{
  "d_model": 224,
  "head_dim": 64,
  "norm": "layernorm",
  "norm_place": "pre",
  "positions": "rope",
  "init": "uniform",
  "init_std_qkv": 0.0398,
  "init_std_o": 0.0,
  "init_std_down": 0.0,
  "lr": 0.00681,
  "decay_shape": "linear",
  "final_lr_fraction": 0.05,
  "doc_mask": true,
  "steps": 4087
}
Each number is 128 + 32 x the weight over its row's rms, rounded and kept within 0 to 255. Layers, rows and columns count from 0. Numbers have three digits each. The size before them is the row's rms in percent of the matrix's.

# layer 2 attention query, 256x224, rms 0.15, rows 11-31,74-94, columns 0-223
078:164122126118130098113096162094154092149065092082070165110146169141079095122150168113138127169144193075135091161139129082138153142121165113155118068169116077149148155108060129036163177102159061130137147126129127132118123157098143123122128117105100090107159137098133172143156146102169083161122104152152084145126097205137110111133101128168117133096142160171122129176160194140153132083062229162089111142055118126140129135122100106124169087097167127179104118156119163213180118073112069182147137150087158083081148142126123123090125157123118105130129104135163079115119128152090156097124133113109067156084072118082129138088092146121141086101164113140136152142119112110137070193098
093:103175147113127139135102145137138147126179124168159135145162164121054124103204158125110128145095140116075146129127193123122140140106130104102155130127128075097115188130119132179106137195146119058123087107120114109125163134164112159107102127144118156149132063206208085143161108128141161168130154094193126139103071133111157121131169087170103098121239184097125122216160095109123086047134165130169110170107085139111121126153133156065105095141198146126094120108067089150143121123153119150216141142149083139140152146149162067129088135104105105132129163131097154145127122130162154160129083151127111078145164130109137127184101118149130140103090126093054126168187155082133140094133
084:180107108129172137169182139118095078095054056134135086117146123146205123104101087138155164133149157107200116128103147166135172107121125145080125126145099166094093126152150141126090117090151098149149089099099121096150161076099127106061128132080134205147138158160147147116076069128075107104143079169223154113131096104138107140129123103124156136171134090143118131154117150080150101131091108106039087109132167143074112138154109127122198198148114148110108089140106146143108106099190124173066117089135151145098062225112126117128129199089158091103140138151149166111138166164119095128136142075092127149115118108130178118183143131109104094124130157125081169183092147146111128131116
085:125156088181118106036083126082104139107113134127148129148138149074083157144151097146101153097162102129097119148109119177162197141093120146127152110140093119075123035126122153071103133136167173146147110137102093145106195079152099126091144127167129087137163146108141172102123169168123177118124109125098129112127107148118121131145130167136151167070196145110192176126123137157147144181112064097085146120130159163120117203023109136096180171120106095167103116125123108070140170165132178066130112114090124101094148171147127127135102158101138173114117121169111140150142055168111080167141118151060155142148134131147065137127149137154154171101127117120154133084146007112135122117132
088:138091150108160128161132113124115102085120121193095162093091143121172108157161180078147118134134108119065089150156084154107074128098130107118113137176121096135124129120146154086109132134167117150123138125159094192143140155099196099179175177072130088103076144124117103125114180175090138061109174149143151136144098073120167184182069121114051164099130145168074148095162130156134123209096125093129181114109149174159138222095124098114156150085098130143133141163191161119123156142121119128127135118150128108094110124138117137086190137146147179123150122147161145175112154113139098187065215111130175196145148143148123143162117108123091114194108114109166126099149115169149199165100
084:088117182185161101097122092210135020127190160164125122152109117149098158135122105130107155187108115101123119071142117131173126097190134130113103182132143119134097144143137109135111154097126126085132129075151136118164153134116158129130108162076129126069091103155111189075129133124130130043160087142065146156119126140140095183078062117146148097117130115047161141072116143104112097082101076137086145159113152161174150148121076096208122060175129111164120126088109120166111163112087114086134125119137139146143085118101103083115127129135117136126186132128123101125128134116092134208027130131104110137147146141160142126128061119058117098152116129171145163055102108106149174139126
088:115115133176096128150102038134133179167110150134151177174103122131134151097076161086121176105118098097103136108113160123108139135152124119096131133126140118085105071102079154137078140123147122076132111136247133122103104113144119151115180136079153166140089120095162161131106152101156183132184117169219145118122159136156118104149171089109092124099156158114167047148141170122109149104079144117146107102072133160148084193127124095186123153121184128056137130124163091170112125121099115134125069104122135125123154183133121120179118163155097080156168049081128128141126140093094125198153218104144117116129145111081138103086137110124129147144199134110116143144151172085153126163053
079:142182109142086112191146151140202143090134086168106153150155180163133138111154119116140096141139135123140076107145151116127096093162101159201083175102147041188175175160156127156113152157111082154144125085114108110122102151107120091083097113122105126157109119115138054089096119165145128141144114077147077132162128112173104129110191090101067095163150121103166131171129100081118129122081118097101103140100140121134122140115161111075112120127095093125092043177120135109094118144196126117119202174065125141180134132159138160118156200034074168094108109197132152071104163121126126084122106169137115080154155115162123100088100152126189136134092083125148129121138165089100105128129
085:156172124122155143135123178120122061146184149092173108197133134168112085085143122101165101124105130140143108163139102098145165121107141110061109096179162064146107101101113138106091159109154104152145169107129108113136098133167187145095105106149100129153159126146160174181125109103166144110098084157174160156143154151158167085140090146138139097148127101207115182111134135149132145063079151161136118138107134130122130137116091142161103087110128064169089149132118135197123102098194095189094139085052096149153195124110123093144086065127110078121145130120116174118154169142142185101182055157150075119169135128075178127122155151112092085073172153151074064192126120104096147143153
080:157077126166112121109100099082144179119143082113114077098141126148091163147157177117101135139084141072099183116174151146081150139143149124099090189173085094129113109124066122104127151154106152126109102112123145165148084136115138133094143137121126143151121141147145067065130187096121123126140090144075124109144052117175172139125087112178173123113095138135131108096129158153206145164148131145194136111148108065160135077171108059125200113094179149105091100123165111081131136137075083131173107149144141137098158108177105118115061154129136121129124100096155164143091112159016038088162117089154149124119132079120135133157099063168171089126160135087138167086135102151067124117117
079:160083169098094140122183176069066154079116073063125148125153113056149152117161133059161136144156147136083122145077060119170127095133186135151121135154166095101088124185123107142144145072132151143120150165148087090186103176192166178161092174174094118123103146142161105116125088139077123118132112179095131123124174154172131162112087181144171139135140125126121161113120149127138152132101134115142137140162165124105128155031064143103097149158208107213136130114158179128121116136113162157138119109130153122114111081126130127090097100143135154136107131181053121161125090131110146091106119122122129130143140056154140139134121221147109108136178098090156136162152155172098193101163
081:109125205104093078101141096119098198132134116124142083168095030125059139104152139162188113110129123129101151144119110116085209107117150059179192093113139153130163079176094147109084106111158109168152093098122195109129112150088120146080145154106131149128150114134148151074123053132133124157135120172129181103142132153142122118104113123081140128143124104119064161140099119158061115094084111172103135185056098134153118116200170126143115161111145154069083174130143126156175143068098096107101107116136171099111138082111089110164153160155065167117096136139150101111114104148154094121114083178114126133145101139161143106117116125108149172165167100158166151076196134105202140149131
088:189133084107116154128155162115132143110128154066081114101168141112135119184141124061071113135110107187073115120150141106101072175128085155141124081136127099086158125118148103135121116133139184073161067104174123121119147078172097129144103126152064169123115183146119142133136097139142174086090199100125145117163105089117139140108176175121078163115095137061170140087166093106100159142136132102133149111132200060162156181128140095129138118098202104155123121154080167108107144043141205153133147112144050155095128125161103142136130102087095164136120138106105163152126042131135104085152168118144136151150102117147094167189133084176156137077096141108129179151131086111144119084173
086:157126112140144159089127148139142101157127088100125132171160179140124131127157109180102122122106123125093158165109166160134172148127138103103120110189122189121121074097136076107047170153114117212151192130110082083103160139148159147119106125141106134148180152118142134108130128122089132141136197134094103131145120161103092164100119138116159155111144084128118101081129173156132110117089076131078135187114147062208095079084127124154092055157156151073114098089185111098129136146050117122160082118095117140101091143106173117084077076102156182137118075120134115146112148130186169068128097097080134157159134110103078113140147043114121124159148169180073110101211151120150147164093
080:090152157126097137157121126172144199147165139112145164165161137108105124146128176140149120110138115105102126078063164118101138104144096128128161053144165129122117085117157128151161050124139116188184183112083085127047149102086129128138166129113119142150141072134126114161136135129125151128134198112170115133087176137124140112149122120115142087140104107120115182193165191117111090130157158125100152105095146115136152134122126105127172114177220152047172079111070137116130142189114083057189029145107114153126133113171108120138136111082141185201106092135145179119142141085139164121101142146140172107141112160126117144145149113130195113100101137157078136050072086140088131139164
083:111142085145153169140127144074164105146159138091121112076097100147170086150064158153129129140175132134135131172140198106092112070178079172143094098119117122097056137180156075128079065139142174121099130153103126149108119150105103128116132137083190105164128212132163159158091138131155223118101095141075115191156100084124134161157110136154142081081157144122127081186079085107165107145172129079079112142125133172113118089095172155119080101109084127141095185125136139189139146111174121169115087094159151126180137115140140097161137215121159134164136134153085166090133119131086144090136129210094133154127128147095163129094175086085168110136146116141169122126115110107095161107129
080:120160069124120054172174094113183129074108072160146134074119115131166172099069188123102114081101133064103099088116124147083171132105144128125133134064133128102126181119168098102132136122125180108109114149154139124116151150193134158103141135140159101151103169135179059098132053164176089144158178090075138099115129121128150134108141101134087066139171133169099104202088130119090080112099133173118176127111150123153178196136153127116102197141171108112141107166113112072158118122129185159147053130127120138158113136145160159105090162094044098105138121151116170132110077124181110103128092104133160133105135169181131104133116115190113126116123163174101184128101170091112082158128
086:108132145129083105132130085091092075163130144130216138144155135131103093095096118143170155144135125106112117182110091121144100097097182122121153219140111133109134096106120178133158121131142161172099121115126140113194126160134108104149103174132133124156098102105129138127137205141206121108161154112183071188130126073126077166095122151137193133119184168096128124098079049135163153058089051143117146158166113146158112106085121166172099172101139119104109072092116148084139182135132154081119140146133164153176084082137089154186138201073111087165110106091119067130140147184081093165146140108141149114128101115129122158135165098127126129091069104115109158039150129143117111125119
090:125195111131143133143125133140127158176195134119169102106154164143067090127174163054234137145155149154115141085101078138142083100152083118144116161131148111143159150069069172182135085103147181102088132098104123115099170178111109190183159144059127141149114140133124118137148102097119134119135206104113131155073133145059137141150156099185123160142176102100130152108137126172150111133179139132184142116190118118121134130146127112053093118118167092110109024204149125129156097109133117126145091117112122157139116170135100094084092194135133107098125129077116133198099109130112095148090147118124107147135110123105113103137125131119108118158181133161064166172171094093198141149114
087:121190168138143159173130141047131077148148179131127167150135168174080108161151148077122078125098091112114106097129119120118062091103118165122180163115073123162126105119066173120132173147128179182131160151108129160035166135123107111103137157131143126095103101114064101196155178127116128087140126086152147117066111155109173146140132095184185088171112128070116129093113117109174109093134152154119147095132083091159129144133170121133137086178191102058130118115132131148141157149126181092160171137116159117140085109120137083167180079113104106135119065153103070113096142120124158190147139138115104095157079153155146085122095114114089116109074176146162121148101183164111214130128
086:146177123177167148081142135136122152139093126165125183128111120119115183119139120121098091146131108197181098181114115170087110086121134125136082103126088163190119173176117085131171141148166127130126217185146137094130107110100183104134168175103116124111101160137123119180124179149172077116138155126123129120162108098085133158106126106170198135101111099028125148084145141127114100113106137163120133099173179129108129155044135087118124160116131132068171090136136104091058188138142203066156163133146110124056130156107100097147118144091111122085138090138088137080109107148162128121147138139146100135091143111179153103137147142136111223141120147095137112120134107195088200159187
119:130085137122151104146183107113109120085059139178071139130157084142155086127140114192121128109087115152157108122077118160162089109096173168076180144129160131116144183134114073145103169117111098156099145155115148075092125157111093124137129187130083059074159117169160040063124075109116096146119139144132117117142102097053156163171165134099155161155109064016083169131170149146118142102141129203137097086177155127124137111131154104150129182125068113171151146156096083116110125141078108137068155095076178125123152119147098168171120097119115142084111115094124170154142071139141129086087175127142128108092170111138162107145130093138130150074155105091133157129148119157088131158152
095:197113138120121180194163094108127125080127066121162134099097140170099069202077139081139147152148182136128197156161087158136131131115167169143117077153129107132141170051143130134131124145126107166180108164128171168092158093084133124147083107131136068143092144165160165134121136066127097092171163121137153134087064128028180129143147073116089107102155103069107118085144127123145121090099112173109153118133114093132093126054102151127094133078142160124131047087120088144150166105131125184109141137169112148133138161154092122107151153091133117120122112118123113133110150086128146092171092108114164123089107123109175143085184068116136125082111117079154159194154134110108044135158
120:130099103117199179114115090094122131160115124148118103122204163116118116098097110152118135137145103156138151101153189130144097133127172044123136201138056094129113128064148099072148069134157121111178128143133137151162133088120159097129157076181119199162097101165129185132103129150141169105154156151103099156135134155203158132119126146176113155193151129160118133150134110123137104150163148143060151138104101121084122120154083162043036080123055178153133122122103154175135104120091086121096155115193126128114061159132169099092087176100116149156165095162129155160095149136092153121120107076150137131147085069173128130134168096105085122068110112132148126162122104104162123095173
103:181131187109125107108211126169097149117114131137071122143152199171123091130089159106119126152190121133130155162136108135134119160152187151184132125119098164169149131144141146102141089137130151127161096083147149116171106143147166069127164081138139141126121112108118149143133119081113090108120170110119101144108088133100086144076141138172043102181131106121131137132103148074122172143125126155110112152131160064164099070088104161111145167129156098059107114162091109112124101132175181086104158093097135175161137207153060088093186126123070118133106146119103107197115152096093140070185091152090082084119149117163093166105173078152106123147155127114115048163105164110139063111059
121:130180092171083108150165186140124108135143188094097121093129064130197120048115117125138106085132140130168171160066140121156089100146171103136134094070109136126110119227146107127201119156153159115133130118110092124166135174122125140131126122160103130144127101108141153089141129116135128123137073189152117100062074148161128100064129126165114123122108124141155101168133123140108152091103127151105110184188163130118106098170110144128094161163143129148140111130071076176119114208120126067126110128111183197108131129131035113110165130127128143174220138168111133126094139078078132127195103083077099133110151101113090075103176114139092131113166164108107134117086170148111188167110
125:143160125082138107115147168169103063132126152124087151097068111122115149110163093143079151125115103152133134113082162110092113114118120097165149180080090145127095101143149141122120174144177071107130114073124144151181125106173095115135144200098125170136151134123081173161159167148137111125138089065132119118162124088227132142119116113128104066106147139140236108117125216144108188167168110163115081175154122093178133070104140180155155127136107061105121138111162087118151118133143170155158130178122054156158110136124128141137100159143127101126195171140132037152141139132114105096143162112166084163125149088185142135133167146112126119078141118105191111140130058085070131155142
122:142084165169130100090138071144119113070127143118093115117166172112068103095125143136165107119062139101126129118160156088065080133087135128176059111077071065241145152172181131103121134100121136113097160158149139147171102185127093134134104122058132116128196132112090195176126147178113136155167150194101109161152134153147143128136169118155097137106076110119131162152090089164123101158135153198103090132102141115141052126169112127099117147117169118142126123151175127178138142134130104092133116157132172135173134120133146162110130102166196192121167100158109160078159120111084148165111120160102139127160139109147057081130124107112120055186110087093149172152115136138179169120132
118:175113066145185149085135050096144106125061176168153152085146133140098066140116139118115135132141111110198108097131115080212085186084072104065077100075098106140092123058134128129118133173129097153137112134156161113104154130102161168125120123089118148100064118157088109135202210126111163155145153150109159155156113133161107129105153128098085155103112082070120124102099153145123149161136111112148092089112178108098040151125133094117118143095154178124147136098211150078119180128137137175103130069168189151180130141118170084152117091174128128167145135122094106132127165120080096128151101095158129130104158122158123112103165155114151156111157146136144097073096109159190136125151
116:144158096175191120140177098107056079098143119085139117144108090145159125160137135093119091180142220122120127106132168098131098121124065072140149062154121127165167141135120131076112142089093097198105167129159143144094122180125108105100112178143157032115072154130114098119063100140157139145162089154131158207137141165138172162178172092198123133157081130086110177138080051134103165153139062153100145104114125148111115201177131098175096175151117098152118172103155111168180136144137140153101112155143115100136130144163091052141116096137104104143133156174138103123157123139136085139112136160151084155129132095171109134111104141133133069088098078175159155123136111106149150105125
109:152100116117082090153112087110142113188099165114133095095159124122096091122127105094073200159076103134175106170114085076076110157165173131184125189097136105144127118106103102139083154174123139114161084157177126127144138123131123145081135129121142080121124131130179163149162101141134162111119182166154128120106099134072102119164131142142158116142178136084159170124095165103108102055117141116051132154113120152073099106124104166128083113096083126143095123173184111121191089074155187105133092112163170148202149129152115173181124173129119136229116100099144179146122156163138177142170126144123117136202132163126149125149116165101162148174094130160165118158061114040154105103124
122:097129143161118119098133101128135160087127177126117119074138095115211147119166155120145190111149116170107155111143067078087159121142153165131122108141062083115097062117150124137078132147114118155094061091152147174185116130098120159134085123116114078185086131158131136103119130133178215145149138126122111157112099193143197074167155096087137157119167099139150157095102072137142152148163113105141143139127100130135125166128086131158126110142099122106139211095124170159141140085114043161137114114126161126099115184124057175092140159090109170171129112091173094149096101112151137115114095178109062128098113163048126170157127091151141163135096142082130165224162125112179126116118
130:158128184078125145099121129058120160090170110110154101118134129145119133109107130138079165156146159171169145139090138121116183125151111132128103129192125101146158184104057081164122142159039145127160109165137089155199143157189157209144063145193168103081129101132158116083139150133094103080193128168105108095104122129089140173160082110101186127082157122154139073128091111135107155129180161106120109103054069096099153065125175106100086157108154103101092116141147136144149074103115160190200109111164180139062122104113122111104127120084075155190128161105101086127178105164131138103129145142129129149092103158142106096114166144101143124118090103092109127137111125173112122151111
133:083118088144109119132160124074136075147116168191108132177162112179121097169091119129135161129101113144134098155156165155141118112090125133114134140136119109095166086091092113116120098127127159117170159166117082117195154125094137119118107182133168138166153092144105162155068113184132145135107137115108120172167162115163192138116137138160106114057136138124108130083147162035119083172106161131151121011171136145091123066132028111103157094166077127059156111165092090119079144107156106156131156134151143085111129094114122140176110091130123138058121186109143128156213128089141109143141123117185088089109164197087120180118139119099085199130110151136107097126142091135122111149158
138:151163124075121064177110063100165179105126095114118078080107113144121138173173125147086162158094203153140155126126087173098087132110150108168078106145150109170114151153121098146108126187089139112110129141125111155080053118118159093110108169185127114134068111154181162170131125133193114068102136138149102159191129120127083091154168126103173099128121157172107078145121137173151120143105095150129109058134142138152185150123102162083138142124120122109102123134156119052177123089136043063153110141125114145130075165153138036152169148195095115105109182132165127156147135162093076129127151089148103134125113158088096165131186141117099187084130116139066105161094115111128119117126
124:132106145115140090155164127080170140055120128136146145147168117118193065157120188085112158133132105148112117127165145097140122100096153156120130074164050137163177154143141137150110142134177172142102168132109158141174134155118128136190118097121148152123111182139152120141134125120087153157077063088114102148094110084148110128121153102107180125152119087094107149174205140130139220144166107171086122126102154181111130075040080165139094178131142133146100083132168080114052170089129175153086143125168139175134113084115122086206152094152131130126133151095105149081154126106101144099072145080149123169146140132056122076105136111120135159121057160174135090117129126177083089099132
131:152121127207123045117127118153141102086174132104114125179119094168133145183121141154138126133147096130074171106118132144134114130087162132092092059159112103137100133142105100055164173112138116155129131149146122140129081186174047194177155116074143146131165096159139161179125085111153137170154071117077133145207112089059099150127148096142110102153153117103098050074132164147157103138132153103067138103141106145164080161149128202174147143096148115111113172112138115185188138193128139124110134082124107126141100107181128121114116159084106127155139177074149097174159172160169128069135116061151105102133078104079162106163126091164129142126153144126141130080120155117174159141114
124:132101149179195126112150113117058156143132145108150115183170124054087098182124117136129154094178123085036160198165174192138138149143154075191140155163118132170143128081063133158089154103124186137125078161126117122142122121124133113161178140157166097108165133130132168146127111157146109163145110137172093157120152087080118158104121132191125137111128125130114108121084093105122143086137125147108076074214107135156042128124123073144086142069156104070122130106207127130102129105123141091156105052122174112156114163141155078100137123189092157142171072143184124122133164162097109110136141159150142095099128127103120111109095152171095120112107156107107121189148163172151151084145
136:087121102098058114156164126165167156111147162124179118120105142146136160063103131113135121118123082137122108062179144152163136128189089136139101116109143150116135146144112131199134139083137126115102182121118161152070126147113057133188071097122094092133109110131078111089072130126106128155103125125153104126056127162179112127140128128133167213075227118114137138081101073151133127123130231151100116103191117111178065139117162164154169087085105128219083132133111115125133164195102189170151099165080102155115186102146157151123106096196179109129120131113102117126093136091139117117153131159146099112130159115098135098147106146155092175115142164141141179123145087146095121162125
123:096113179137104040153095150153144122164134139107153119119122127108143109107153126150135183116138115096100208084094126123145187114166120137132094099177113130091185127050100125202188185197105093150193114076075168147132093066110115135099169129105081136187136155123155112112045151142156135159102221130142097141098162173132101130154150085055112091056132176180123054111149151107148131132067129154161141149079144155153130122116118188167156121170116163152119135122137095108191147135135114127093073142160090132149089153100162151085171107133116149124117075138135124188128097125129107098110117150138165107157114078148121116129162147144166112106160118162072140092112159119120129124103
115:142131151115119158121168130105156079084090172113148206165085139088113049162143139158102141101113106101159119200162066101099137098166170143070174079125123141171156158146156099205155077131102171127095131153127108114108088145105119178081101181111114126176141083113128079065131114152096157128165195103139127150131112173118161139140149097133082127113090101071159176122136129185131110112099132116150140088171073122125085087116195070150129140115098108157142112161183187133129105106077098150100091106128129088104114132105144097116119124212105131085112112143153109122158144149128146074104095133138107134140152166138116138111097151167156123157116093224108143087134040091133173128078
126:124122105122092107112070175146157154155170101164154139124134149150154135091064090142084097075056134127181154103164186164175103174103127124110122138148112139151138071139143116115135119178124162129125151112117086149123131190087112080099141139166137157111134085128119081118112129166074102133147145100096124086089132132120113133153169150186134111081156096160141113159085135067072076135166074110099180110171130032114112101089147123130111155125119132104138124073075179104180128171076193072154122149151147155159089114140113101120156121117055112143108128142110124185133143135109164156215157116170109149128139165107109198116177097099078145045154174130075142153145128127154075086097
# layer 2 attention key, 128x224, rms 0.15, rows 10-30, columns 0-223
103:138130149164115095107098064108092193111140122117142173111120089111188088162164133142161186104140096117081130124128114128162159176096113070120124088158101096135133129087128155112141169111102157140192108078161107147120128061116161135108197162133120094146136161155189065155149131149121121085169137121177185096104157139100077179154117124158119083112126194213080124130093097155137107145091187121099127101099188125127091139118150107132144167084132107082153117173137138183116099193147145134073158118138146153169146138154205103121134142122149175137146107110153102156090159164097187114128138089099099111122091079146145172106102093148133137117017168088114153144115145116098201102169
094:110113179077132098082120122058129155089085150152067133101153168126128179116179135163099101121080121183170106135160110167059151170170088143123128141138141140142132100112179156099177169149057108173106121125177086144097133095094071088129113086103137178101081129206142155115178065110172162130140089167146089132140126126131122125156144122123095158197085176146123105139183115132141116159160134123161116079152116127151234065128157098180104122133090142097156171113155113119111124115127154122210078138135087121143134133124153095107135122130143054101092088151110095153139085099114150199100154089106135065120093152182165122091142141122183144152077131163113126106153139143109085111130
091:102093145121098125121114164170179104145135106152074129126146178087109114151113154137134143112081042140122098120126165118108096124140085172127195101157081126136113139205081117110121129202196166138191084202133133157079117166167123119117110121151145103127107140121126140161088137138072169069081159079075121126104107117083166089097175115094074071093156127128107160138127106109156145170090136116103144161095140150194127148092148133178129101127131142124146116166044106180113156042163147111156089126145104191146107137140108169143167074125183116106122137093104109103178148084139149167167133098122143147118116095145140160089108069128124144220198120131089102097117104094151134153136
091:145087199075168094129145168116126062103165033162145142115105160126076115200119155167166166108152123110049122138112092155169112144128108074087122120106166160101178124164126156174143081122136126100128154134118104150159098142199092159150066098101106097102156094118198106148157141111158085143116139104138138178153096100126157110152126147175142153093105112100140133109106140106154138127149145105198116170132171101133086227152162125125129137129140136152128131152085169117120116031109119203082151145155099137091118094171095106123142086161140130119055109070066073152095129108155116135113114156165091146097135078124115111100123175123124187147098058119140161130143116116114086147091
100:084094085091118102153108208102109080142133125092134101128206116142114078095104110071130115120116124167115155094147161150143102153098158124103134116136152117123136144065130122120191160089102163140168153180194139096149181106136195182100135156112130111117150081202106123166092123140109099122052149088175145189150143067171138141126086087135085121096097135171124125135103150086141197161111127125154119154065095152090125064090069171116117115127151132125138114166119126117098096138120110087085165130135172081175086138077162162144129127130099138078132175106133121168139163112172133130211083193159125100141125105111126122139114188117106077123173179056166144098119145118154103125185
102:161137180122112197139150147103140064123146109157175142183060180155069127128121091168166165174137167144096146131140141160134127114131067114152139119068041077145128132141116115114192181158071113176107078084118099103141155197201092159178109137063141133136179093161147117147119120083154105065103104089154149168145112126119108109040127090165132086166087131088138108142134109087144139128140087169106112143136112216164139112105143145149145152116102123137066083188124115071146180162158109178144148136111144159125109137177112142180144148210130154121129171166109139162142162099127159183097137135160156137125105130165108127146149139095110107146128143163124130145157136134156072083120
100:122129030107088164101104161117141155127129064159099146108173089135117093131116182118202142143144164126109079172107168127129063102162152136105127094124115119130140098130136135107125105137190155111196156054100166100109124114108125118140150113099134124109184169144142103094147154134090135088116158159099152145137133092103180127147111170093110087098094087110145115137165143129172106164136182126160208119138154172119112108131116156076095148185165154154112130160124143133129124042157136134129081188180091133146110162169046067127133087077149147120147113154156184126161133140130185123138115102118100202177105160106084140071101085168085169190190148105178129117081114172134113148089
104:152130132135133141110107092131166130117142079169104189152152069129142095167119168202175120150138151118105120104126133102125096155079106176168103150162116120057089094134092082163112080088106166133112056106109177103148126168122130174082069129137120135123152129177150115095140052137157110081162153125149145122150097133132106152113158102153198130041123169128154113131180064120112114158148192160092150117145161163161119077113195143098135166118146124118070129129119134051134184116114129101154127183171099091101078104136096172135144078106147141191156128150103075178152114141175151160130156101123124094136109107046174085173135102131168090116128103153120113135043101147130151177132
098:153110150086108158099168127105136163190118127118157085139128100105127134173168150129137155069174104103180178077119062129103079118103116118122145150134129146128091163122096144147168067166174141175162097067118085120085144080125094133122123211131135134136109128139138116132107095140091165107114161143131166095103192137101116144105122098132113123111139167151141139189161171085105154160128176098157202089101062120105166101145111128098140138121095135079160133089148138084204190134099143124108151180135145148138094115115167147146117130142135092080183118120137197144157096136112101156165212101150177090114122149118119118108181071207106136164048144178097161145146107086094155118044
093:090144140136155132036115141138116124137161153180135164115128111124093148129136156188148135129094131139089168147129106141140073065107145125178130076041103100150116124117095083106145120214193142063172186178130089109145113160175125111138161139163209097117120164166132130131110153143170110157155114066163152125132095117089135146168176122065063109133081155110158121102101094108162117147184107114118131082183078104104158140142128084138196141144150193132149136105158105186052160122089084120160104086165143097088109096132071136131108162116105159153153120146124064157101151135095107153130150114184166171106084127102105084124096143134107162083129144110191101110126111146109135089095
106:077161100124131084107125153065158136179118093081158091143131092149133140217091109147183206093135109144120093138142086125142136127141134132114143083087137098105097149134130168153137107148098088137123148116131152057202110127163083142125135128155090120184154202106146119127093073165181132122093167116134119101158156112049137130145160152103101193106086127167087154164156115150061104119144163120055124111073143132070140150066128100128175133081097139152120123133150161106102140164156193118111093092149162112128120170132124116117112168104108115142170195188136172095166095101103209113149114108177095128107152122158119065107092178131105095118131098175116159171175088111132173138169
106:130140155173161091150070162107165060150156072131104131142095073087081082062135120142132094098114085082090118141155102163101158103146194123125149103125124154168117120086144142116147090137098107101085169168130138087104097096133145106081132171179152164147142118115155222095099142054080133133145125106138191161140092147169165170148096090160136072167110091184133157136093114139161176149130112123130119114175169126100125124107175047130153140144116135079146120149130056139150170109160109089086174151095150081071114146142148106150141183099120063081136125110073130152123170098146105152113116115128174126099148171162131133145116164151187151047102154158091094130173145093154163110094
102:136103149119123148127154083081138153168128138096137098135116123145203101109121129176110135122110165128079104132124078083153141205118138137099112124099094112102149195133117103144122149087085127108137162094152092142155111130171149117205174080128117126137105134117128129115142164159104144102153145173077187145104147082108125153179100103108100133071168177063139140106163143144165115172153096096104095146113127052045173141106091140121168127144121095116073095174074085142182139146107098135132083101149137123118153088173143162155127131095179127086156124208101186102146135088121147114069128091105120061070116117143176203102064172088170084078161147088120100079108152119119178168120
109:089131110147111148107138170131188106158092123115131128101173100150158158109159141128095125147120189093110066115140135159120179069128098138164080098046119229080143140146118119169177099111133104133122124118134167069102148169124130113084111094137162068135104145119160092164163089147102116188092148091113120115107098111169165148117128106152083075056106139151122121183156133105106079146149166141120126135243124086204139150152084113103131141159246134118137083117083145117129134123175138165106149102136137128108123118143166085165135155137156136091122132127126114115153107111103122137076147051125146140171154095121127130193166094088084148142099114102115126128131083077090170053149
106:123147155093088159150148103127179139122059108184089099166095100110140122155132093146143137126117082147118082142139196153169135123131117133197145109085092120122119014116141214137132089168067117126109133097130142211116118095051114139154132142095193139199117110157162132128133120127139153135118138170131170091146108144072181148147125096143131143105135106121161159142084139169129089156101148088090070209075108159146107169182102123065163144136120123124157188196117145124101082119124154140112164126121142146109136110139165155151112142127158085165157152165116158143155114065107173120152090130141141114051098154143090067137191140135134055100129134134148132056103094098109109112139
099:124153104120148191095149134090140130083111124134136145075097084117118113140135136149143145143127113100140149170165085144103157150117118080188128178136092116179135163130137125205107123143163137106186163141171137137121156118182144098103126059136128074174150123158094082124128134052163098075126052151103110175049123070094129179118117128147126086067078052134067125111129117149113165117119104088144112117110136145109156137144092177112070096110123134159120137089095133088124167112120086089096135150145149162117192099098187100207105128086162060151097115141076113084124120133155125110094147113159120160118168112149144105105160194171088125138080132154084134130144116143235133064133
095:113139151100135150106195118155096113137188086125093098136078092064122170166153097133138182116141152181106147223142134151167148169150128120202159125150124159084182071154117178081106115148181120118173099138144125114136119137137169093146130161188140132126090091162090115127115161199094077177124122155121101126083139109175150147051092126087132120094146108120131133137179140112132135147130090076180128158136053172133137125151088153118164106141139136146161117194126160149114088156135104116111146109102091126113160170132129071097173175148103141112154044088091081189189111081104174097105129123143140082125099126170152149128108131191158155089100144115171089159130165185083141141148
111:144102144168174138142129159114105226145130168106154076161128125087103126144134089110166159124127138099079157103098104149139108162085092149110157181157151118147175153101117106110151146110092136140185081077096084113191125031115186117163142144137107149103164165181161098085161094144129131192141099124168137107113131118133143076115200115130182113157088052152110130097161070126127080099164125135139110112104152114123116095083126142069114080147147094102117155141161156138122091160108118068136083117112148143109105178196059112016126136143151149152050137127170139164125108124121123156108166122134154134131106097117103111117182128073128097111095127128142035130094164116164147111170
100:149095096076042134117157093097198147153129137164148114153120166097067135141177164158126190141105072171141182115137144159086115131146122142128086120102159098132147075130149113170153133103097064179137070086097085161123121168086160171148144089179134123137163103100146166143113080097152124147129120106098157081109149101073093116085140160134123085191128178163096103075146148147100136073117155160144083088178132068118127148115120177180120062156203123167091114113126109102133155121135135159189124108117121163068127146186086135086090141157130147116176163110182129119096114169164086118079118120095105136094150160113141162190139123145134112116139095106125102159146097161092037155153
097:098130175115103120184126089130132096121135156142163141165193055093182111120143090120156110163203171136073131117130084136090078185183093128133151116124119115136113121082120151134117106133123120136137103143078139111146065123093152118090149125095148124101139065085147194122076128115138058121169118159159181068110136111190177175135137098115079085119107159110134127154080144143133095128180134113151143060077117131133130137122138111156204124100135104147122091157194169113113075102142111160107096103168119163138120109075104126105109096126122188191207144156152158174092142153087138105184167107083137108179121086062162123152117123111092077106064108118192083112145124135129144114083
108:098098116094127102098151099139143096081122125115103095157092148100100114132119079170080099103127163146117073128161065135137091070123160144087136159097147177179189124118112088126117090135095084073149104142170096092117097121073111114124077125150119099172203107119207112122138097151096057140145135131148111153187172119157078159120149107112117147068128147150053208169143133108073142102137113118080159155132078151126105142083092163136126142115171089140115104195135061162119123125151108144125145081161102160093169227145156104107123094129150087105115119165143091110118115109200182147160145151092119081138178110072134094113131144120141206121127128118097106080130169128091140175142